{"n_layer": 14, "vocab_size": 17590, "positions": "rope", "attn_scale": 0.125, "bias": "none", "init_std_o": 0.0, "beta2": 0.95, "lr_head": 0.00891, "decay_fraction": 0.818, "batch_tokens": 65536, "z_loss": 1e-05, "train_tokens": 144900000}
Each number is 128 + 32 x the weight over its row's rms, rounded and kept within 0 to 255. Layers, rows and columns count from 0. The size above them is the row's rms in percent of the matrix's.

# layer 3 attention value, 64x192, rms 0.151, rows 0-63, columns 128-191
size [107 108  98  95  99  96 106  98 107 102 104  99  92 100 104 107  99 107 103 102  96 102 104  92 103 100  97  96 107  95 103 103  99  95  96  97 108  99  89 102 101 105 100  99  96  95  97  96 108  99 109  99 102  95  97 100 102  95  94  96 100  97 101  93]
[[129 133 119 174 148  76 117 134 119 126 121 145 117 137 154 167 126  62  40 119 138 141 100 120 120 150  92  97  76  83  95 144 120 139  96 142 109 145 169 103  84 104  98 134  88 138  91 161 175  76  77 157 111 210 161 163 106 125  81 181 111 157 139 127]
 [ 83 137 112 156 148 171 110 126  88  98  96 133 118 142 105 130 144 101 123 185  82 172  74 115 159 103 123 156 132 131 120 147 123 137 117  72 130 107 176  91 123 123 151 124  84  37 133 136  91 154 157 109 106 120  98  89 135 131 164  71 138 183 125  66]
 [170 178 194 130 151  90  57 170 123 100 123 129 136 132 116 106 144 150 160 138 135 145 192  90  76 159 126  91 174 128  95 142 114 143  94 201  98 138 129 149 173 113  54 161 137  56 107 175 154 142 128 176 134  98 147  88 117  96 126  99 141 198 109 197]
 [ 99 167 194  56 145  83 183 160  99 130 100 160  84 138 120 161 106 137 102 136 115 147  67 182 112 118 126  85 103 118 126 126 120  52 100  54 106  95 101 120 206 153 114 114 112 148 141 145 170 136 143 118 143 189 139 109 118 129 135 120 162  99 125 136]
 [ 95 150 160 166 157 127 157 101  90 114 120 125 140  91 115 133  64  89  55 163  79 122 142  84 124 135  93 119 138 145 149  51 160 142 113 112 168 136  81 136 160 146 148  92 114 117  83 100 167 124 122 129 115  61 146 155 147 134  89 109 156 144  91 118]
 [175 138 110  94 134  70 192 105 122  69 123  67 156  93 175 108 153 166 134  62  99 105 132 114 118  95 167 155 189  94 152 129 134 112 144  86 179  84 125 109 137  90 104  71 131 110 198 156 156 105  77 113 155 104 123 115 128  88 139 146 137 132 144 156]
 [129  76  88 150 103 119 159  91 122 127 102 153 127  93 122 119 150 111 134 111 155 180 188  98  72 142 125 154 131 147 137 145  84 119 138 176 114 143 129 166 137 161  82  73 197 120  73 122 173 119 189 137 113 147 190 186 123 150 117  80 137 134 184 145]
 [122 120  86 101  84 135 105  80 168 133  98 138 173 140  76 132 108 200 126 108 164 152 136  94 126 150 100 166 132 152 112 133 142 142 119 132 120  98 123 110 181 139 114  99  98 142  88 155 122  77 167  72 127 207 176  84 104 101 113 137 102 150 130 114]
 [155  92  89 114 163 147 146 157  96 109 160  97  92 104 109  99 158 135  96 110 158  97 161 151 144 111 146 103  13 154 138 173 114  97  98 127 127 167 168 187 140 152 115 162 129 184 147 135 117  72 109 136 115 140  98  62 146 175 113 119 190  88 129  82]
 [131  56 128  62 130 165 121  57 135  92 139 135 159 131 145 101 128 139 137 134 108  72 139  89 102 132 154 139 110 108 113 108 157 143 133 181 188 156  89  55 115 109 159 126 197  97 122 182 133 147 198  93 115 106  86 171 151 123 118 150 112 159  91 127]
 [ 96  97 146 134 138 144 172 165 156 139 100  56  76 152 117 104 136 176 121 161  82  84 138 166 146 140 101  90  89 180 150 132 122 187  95 130 109 107  92  96 100 115 170 140 133 211 135 142 199  70  87 105 133 128 157 136  94 108 167 154 124 113 148  95]
 [ 87 109  98 177 159 150 122  90 107 108  89 133 126  93  97 162 139 172 171 158 135  73 135 102 124 143 130  85  84 211 148  87 160 137 143 121 140 102 170 131 110  76 195  99 182  79 126 101 140 127 108 130 199 138 115 100 123 168  94  97 172 164 149 129]
 [155  86 111 162  97 111  32 167 120 115  77 134 177  86  96 136 113 109  98  94 120 184 132 112 170  78 129 138 126  52 137 142 168 112 116 105 116 165  82 145 113  51 135 108 124 164 148  93 109 134 168 124 163 112 132  51  88 159  97 106 158 156 131 162]
 [147 106 125 197 159 160 129 153 194 114  92 118 115 102 157 120 120 134 129 110 126 129 146  95 191  89 119 167  89 127 153 151 114 149 166 113  98 127 117 127 116 137 121 209 137 157  71 101 178 175 129 149  98  89 155 143 148 123  89 138 116 169 108 147]
 [132 137 154 173 134 114  70 136  79 163 183  87 101 171 174 212 148 181 100 129 161 151 107  96 110 111 186 108 119 115 101 134 139 126 157 173 116 131 124  94 137 189 114 108  96  88 147 103  93  53 127 110  89 142  79  89 124 184 136  93 127 181 105 141]
 [119 161 170 147 149  85 108 171 138 117  79 119 128 200 126 116 117  55  76 130 147  92  92 123 118  83 100 153 136 176 130  79  82 146 188 114 111 141 147  64 168 171 169 102 135 121 128 128 147 109 120 123  69  87 127  83  97 110 100  46 133 100 140 149]
 [ 71 150 129 124 166 146  58 150 117 172 174 130 134 153  79 183 184 122  77  83 168  83 120 140 104 149  78 151 151 177 181 138  93 121 141 149  98 115 182 152 191 122 187 176 173  99 156 157  84 127 155 124 138 120 127 144  90  96 106  99 128 152 143  70]
 [161 116 205 123  99 128 119  84  92 102 134 109 115 126 137 148 115 138  74 124 104 112 170 139 148 155  97 172  56 106 142 116 206 110 110 121  75  91 123 108 102  52 139 107  89  93 156 132 104 139 173 135 135 158 169  84 153 140 158 151 105 118 144  70]
 [168  91  69 119 127 123 172 101 156 123 145 109 125 135  89 123 148 157 175  87 136 130 169  79  96 176 117  58 117 167 128  67  62 124 127 165 160 118 121 117 101 132 127 119 101 140  86 129 148  52 166 153 160 132  69 114 132 146 166 105 131 145  74 101]
 [110 180  82 169 124 118 137 104 139 140 163 117 145  46 135  99  41 120  91  97 125  86 142  96 156 126 184 124 152 165 168  90 127 147 134 110 146  88 175 141 130 141 178 143 146 122  91 112 129 181 100 115 101 109 113 106 115 120 181 141 149 113 139 192]
 [134 115  70  97 113  96 192 134 163 119 198  56 146 142 104 126 174 140 126 161  93 150 100 130 123 132 149 142 153  48  95 103 144 119 136 147 125  95 178 121  98 137 145 153 143 114 156 124 118 139 107 105 157  85 171 157 145 148 103  75 110 153 116 138]
 [ 84  87  95  69  99  77 123  89 167 150  69 155 118 145  97  98 103 169 101 171  89 176 109 110 162 142  99 105  86 136 136 134 157 152 156 110 126 150 186  88 147 145  82 151  86 100 123  96 133 129 139 109 189 120 148 126 108 102  95 126 205 134 129 101]
 [160  90 158 100 189 149 128 123 112 121 142 127 146 114 108 152 147 152 100 153  99  72 101  63  96  98 137 211 173  89 128 114 140 114 107 123 134 141 150  81 132 112 176 145 152 134 127 117 101 176 106 138 162 110 118 135 102 125 147  98 164  92  71 111]
 [173 124  81 177 148 135 159 147 170 109 122  76  92 185 110 133  74 153 140  73 126 123 124 200 143 133 162  58  88 141 100 110 148 105  72 102 114 144 145 154  94 115 122 206 153 131  90 141 126 138 126 161  67 100 125 119  91 159 120  82 141  91 102  61]
 [100 132 160 106 128 114 153 111 100 126 106 159 128 137 163 126  96 189 146  76 103  74 165 117  31  68 101 127 172 127  57  81 124 117  57 125 118 146 129 166  91 178 126 128 127 104 123 154 141  99 158  70 128 145 116 172 105 151  46 111 118 176 104 134]
 [129 144  93 152 188 152 136 149  78  83 131 138 108  99 103 148 108 117  68 180  71  71  95  53 143 139 116 148 134 111  75  79 165 134 165 105 172  98 122 160 179 102 129 136  45 106 146 151 170 110 145 152 110 109 168 171 196 148 127 155 139 133 111 120]
 [106 107 141 106 111 106 158 172 173 155 150 113  54 146 154  85  92 140 123 182 155  95 146 149  69 150 123 105 134 104 182 117 143 165 138 163  87 103 148  89 137 214  99 127 104 101 161 140 141 145 153 125 169  82 159  95 165 182 163 125  89 152 119 151]
 [123 124 127 110 150 148 136  96 167 115 113 131 151 124 115 168  90  74  77 107 183 204 140 135 162  55 154 174 152 106 107 144 142 156 169 155 126 149 118 170  79 150 148  83  94  86 179 142 159 191 149 115  62 185 189 121 104 137  75 115 107 135  96  79]
 [117 166 158 126 162 108 187  94 160 121 162 140 104 127 140 106 175  92 160 182 138 165 128 118 149 168  38 160  92  96 104 125 141 148 137 102 119 155 116 100 142 152 154 150 126 158 160 143 133 115 108 114 110 117  62 148 104 123 140  97 145  77 115 133]
 [187 102 146  87 139 138 164 146 149 197 160  69 168  86 132 142 103 140  98 113 115 149 145  85  97 129 134 148  72 134 126 138 119 110 164 148 120 162 144  87  99 141 109 124 144 133 127 163  72 172 109 107 142 133 120 147 206 107 162 104 134  89 175  99]
 [ 50 153 133 111  96  77 146 162 113 125 154 143 105 110  90  73 165 182  72 180 196 129 140 100 117 115 105 149 101 113  75 141 137  58 150 140 123 107 140 156 146 129 147 100 177 101 166 152 168 144 117  91 136 204 121  48 129 125  74 108 110 120 101 132]
 [129 162 135 116 138 119 129 136 134 117 131 131 107 112  77 154 117 117  96 200 151 102 165 115 183 150 105 197 151 113 125 137 109 135 150 133 177 114 118 106 173 102 171 124 161 157 220  94 150  89  85 167 111 131 125 110 126 165 187 135 134  85 106 113]
 [ 57 162 125  85 198 107 174 121  89  82 114 141 143  96  99 143 175  96 128 114  78 123 106 139 163 118 141 103 130 170 114 141 125 139  66  94 113 107 141 162 117  97 110 160 165  98  78 153 100  80  88  98 194 118 137 113 112 140 118 144 135 130  81 187]
 [110 130 104 151 124 190 138 127 156  88 130 154 122  58  48 138 118  75 125  92  70 113 152 192 161  94 125 139 121  96 118 151  98 189 164 164  88 144 123 162 122  76 161 149 134 172 168 123 157 122 132 162  97 156 102 108 143 140 133 151  97 124 116 166]
 [120 106 190 127  80 123 137 140 161 107 176 157 119 149 133  98 134  65 139 122 134  83  71  79  90 144 122  98 134  77 146  87  98 150 160  73 108 149 150 162 153  78  54 159 114 119  72 103 164 106  90 112 209 116 116 121 218 154  73 107 171 125 112 109]
 [ 84 152 128 188 121 149 153 103  74 153 111  82 132 162  96 103 113 110 141 223 139 117 152 122 176  51 102 150  92 174 239 117  91 171 141  91 156  92 195 144 132  89 158 140 141 136 113 169 118 150  86 122 137  87 119 113 111 148 160 141 104 104 173 166]
 [147 124 120 127  86 129 138  71 143  90 100  86 150 181 101 123 124 143 105  84  53 142 106  86  86 163 118 138 122 164 116 130 114  76  94 162 129 204 135 112 190 110 149  80 146 140  98 104 140  95 127  99 143 141 105 164 102  98 167  94 138 141 149 166]
 [161 183 177 133 104 114 108 128 193 149  92 107 102 172 131 116 102 132 108 124 156 117 134 129 135 107 163  72 154 136 174 167  86 147 121 169 159 135 124 205 110 116 148 136 153  83 104 102 169 119 159 145 106  72 114 175 128  88 141 117 117 116 155 154]
 [ 68 121 127 162 122 140 166 104  87 164 161 140 155 143 157  75  99 157  74 151 105 111  93 126 203 132 137 110 142  94 166  74 154 137 116 177 168 101  73 144 116  62 116 148  61 105 110 119 136 133 101 129  58 180 137 121 138  76 121 118 138 173 123  82]
 [ 44  99 102 135  90 101 111 134 192 102 160 164 138 132  99  81 204 107 110  64 114 119 112 142 161 131 141 100 134 115 234 171 151 156 120 146 153 156 209 155  95 156 150 149 128 123 163 154 123 158 134 200 102 115 122 131 167 132  89 154 131 114  85 121]
 [125 127 129 203 126 142 136 237 106 167 162  96  90 109 100 148 126 153 192  92 113 117 107 146 129 105 180 148 150 157 113 148 152 125 154  92 112 120 152 172 125 141 195 162 161 117  91 147  77  97  73 150 117 169  76 137 168 156  73  69 139 123 168 132]
 [100 130 129 182 147  59 132 162 130  83 141 104  65 172 159  71 101 153 130 168 135 153 125 165  53 139 100 115 172 139 151 143 117 140 117 115 139 121 147  76 169 114 167 175 162 118 122 159  81 103 116 120 124 121 165 141  85 170 118 115 141 127  58 190]
 [144 136 125 129 130 114 115  98 142 158 150 135  81 176 125 123 131 117  91 117 119  80  96 147  84 112  97 140 161 175 122 110 136 102 112 138 190  80 119 169 153 103 137 124  92 117  59  67  83 116 124 137 181 156 101 139 208 137  85  94 122 103 117 137]
 [154 112 137 138 144 158 111  86  66  41 160 147  57  92 205  89 173 130 165 169 122 123 157  82 145 142 140 131 121  92 157 154 152  83  76  86 112 148  75 172 108 120 126 116 103 133 162  89 140 100 117  92 112 143  99  75 162 170 165 141 151 137 138 147]
 [212  75 155 105 113 192  71 162 129  81 116 133 175  98 107 152 108 121 102 140 111 186 104 114 118 161 150 131 150 106 146 115 170 139 126 116 139  69 133  91 145 158 128  87 144 154 134 161 142 131 153 106  89 113 102 128 112 151 129 172  80  98 133 119]
 [117 127 159  92 131 132 167 109 125 156 129 111 168 122  91 197  60 121 124 149 101 126 129 109 102 160 140 116 218 138  96 159 124 169 134 130 126 152 106 152 155 129 107 163 216 128 169 115 177 142 123 122 113 120 141 102 134 107  82 114 117 122 176 102]
 [131 150 155 181  95  84 100  64 155 117 153  84  61 126 122 141 133 180 125 157 143 169 102 119  86  88 100 107 132 143 210  71  78  82 117 103 117  95 116  92 107 168 164 165 183  51 147  96  97 192 136 104 105 108 104 151 132 114 100 130 149 180 158  87]
 [166 139 139 109  94 163 161 146  88 166 116  78 121 109 103 156 104  97  85 124 144  91 134 117 140  81 122  68 140 164 138  89 110 126  53 151  77 181 131 128 123 148  71 157 128 106 113 195 176 174 146 121  58 134 103  94 109 169 129 132 110 129 156 144]
 [146 147 149 130 167 161 122 153 159 117 155 185 169  90 171 147 105  99 158  65 140 130 183 134 122 143 143 112 132 140 145  91 148 105 121 116 224 155 142 149 116 132 101  64 116 162  73 172 166 120 117  77 132 107 102 100 129 130 104 107 140 173 190 102]
 [135 171 124 130 104 117 116 169 164 125 149 109 157 141 103 170 140 141 116 135 137  76 182 104 101 149 137 117  96  86 158 147  85 217 121 159 147 105 119 126 128 129 108 108 100 151 161 160 125 113 193 121 100 128 110 102 171 139 148 139 135 129 125  86]
 [ 67 105  60  64  77 151 112 115 161  43 108 110 179 150 120 143 156 190 138 123 179  85 111  96 132 166  78 121 127 140 104 149  95 153 124 107 178 102  93  94 115 156  44 120  84 124 126  98 178 118 156 138 106 161 151  84  85  89 147 149 113  64  98 150]
 [109 123 163  74 114 182 194 121 127 102 215 117 180  75 107 110 138 145 121 125  97  37 130 155  92 154 165 202 144 208  89 118  81 152  92 112 155 132 113 137 139 114  82 133 141 136 170 153  95  99 162 102 147 104 107 151  95 120 116 156 138 184 131 112]
 [ 99 144 138 125 122 132 178  52 111 119  85  74 170 180 122 118  83 147 138 124  99 115 123 125  80  93 118 170  93 128 156 134  89 126 122  94 150 154  78 127 157 139 160 120  79 134 115 109 133 150  70 110 150 142 159 118 130 165  94 178 110 104 115 101]
 [124 100 136 114  94 131 154 151 108 188 132 167 129 126 140 130 138 170 145 148 117 161 134 138  98  86 154 126 162 156 146 121 148 136 160 151 129 148 172 116 109 186 152 119  95 129 107  89 130 119 151  92 139 166 163 115  90 155  80 139 110 183 118 139]
 [122 159 117 130 187 151 149  75 138 114 209 153 104  60 182 109 118 147 133 159 127 127 102 103 172 129 101 190 117 149 137 140 104 129 167  96 136 136  61 140 117 142  89 108 145 196 131 124 112 179 168 141 102 159 156 145 111  68 155 127 110 114  44 163]
 [145 118  58 141 153 162 137 126 151 139 139 167  70  96 145 156 146 120 178 170  78 123 156 166 115  88 113 134  99 189 124 102  87 157   3  91 125 131 124  74  96 115 121 155  88 127  79 133 166 125 142 100  90 121  87 153 119  80 104 122  90 152 177 119]
 [168 122 191  99 198 172 121 176 151 214 105 138 140 128 106 138 111 135 126  88 118 126 180 121 131  84  80 150 128  93 105 162 147 203 102 109 163  59 132 104 163 123 180 114 138 132 102 120  66 164 135 149 113 163 142  82 127  89 155  85 148  87 158  86]
 [169 142 113 193 123 121 134 120  85  54 147 163 114 178 140 156 100 203 156 123 117 146 100 138 117  88 134 148 102 112 161 156 143 138  94 197 152 101 114 194  75  91 107  81 109  93 138 123 134 109 115 111 146 103 127 138  87 143  96 118 134 147 139  77]
 [142  84 164 132 117 133 133 124 159 160 138 176 106  78 169 180  95 147 135 148 124 127 166  99 128  89 166 159  68  61 120 122 143 137 103 129 137 120 177 139 166 156 107 104  84 115  91 192 137 114 157  59  91  76  96 165  69 140 155 141 136 148 149 108]
 [129 131 127 127 132  95 132  59 164 169  63 119 157 104  73 159 128  88 132 133 171 134 134 133 128 100  71 128 157 186  81 109 176 120 156  77 111 146 148 143 123 133 106 192 159 157 168  63 168  87  85 207 118 170 153 157  93  48 160 197  88 174 153 156]
 [140 120 133 121 134 198 163 225 149 124 160 120 145 141 175 101 188 100 127 123 165 138 142 138 159 177  82 162  75 107 144 164 169 177 116 125 109 188 160 141 103 108 116 109  85  71  92  92  98  98 127 193  98 172 207 130 176 105 131 178 111 116  79 150]
 [153 139 123 151  43 131 158 105 125 141 129 132 115 139 123 123 130 112  97 124 155 119 126 145 121 125 168 230 160 137 121 110  97 156 143 144  92  96 108 100 101 161 107 183 186 122 126 172 125 125 118 150 150  60 169 131 140 136 148 164 136 129 150  89]
 [117 140 112 186 149  53 107 157 142  94 135  83 126 109 104  79 164 115 140  53 110 154 153  45 126 111 170 112 118 131 109 188 132 122 116 217 171 113 116 142 128  87 156 117 130 153 186 125  91 108 121  85  56 110  79  95 143 132 131 125 126 151 145 166]
 [104 169  84 165 163 164 126 104 105 128 119 104 130 179 131 111 147 133 103 135 137 153 132  77 176 161  88 121  96 107 124 133 126 154 137 118  75 130 152 192 173 119  98 113 143 139 117 170 124 115 155 171 120 115 158 171 186 149  75 131  92 176 132 161]]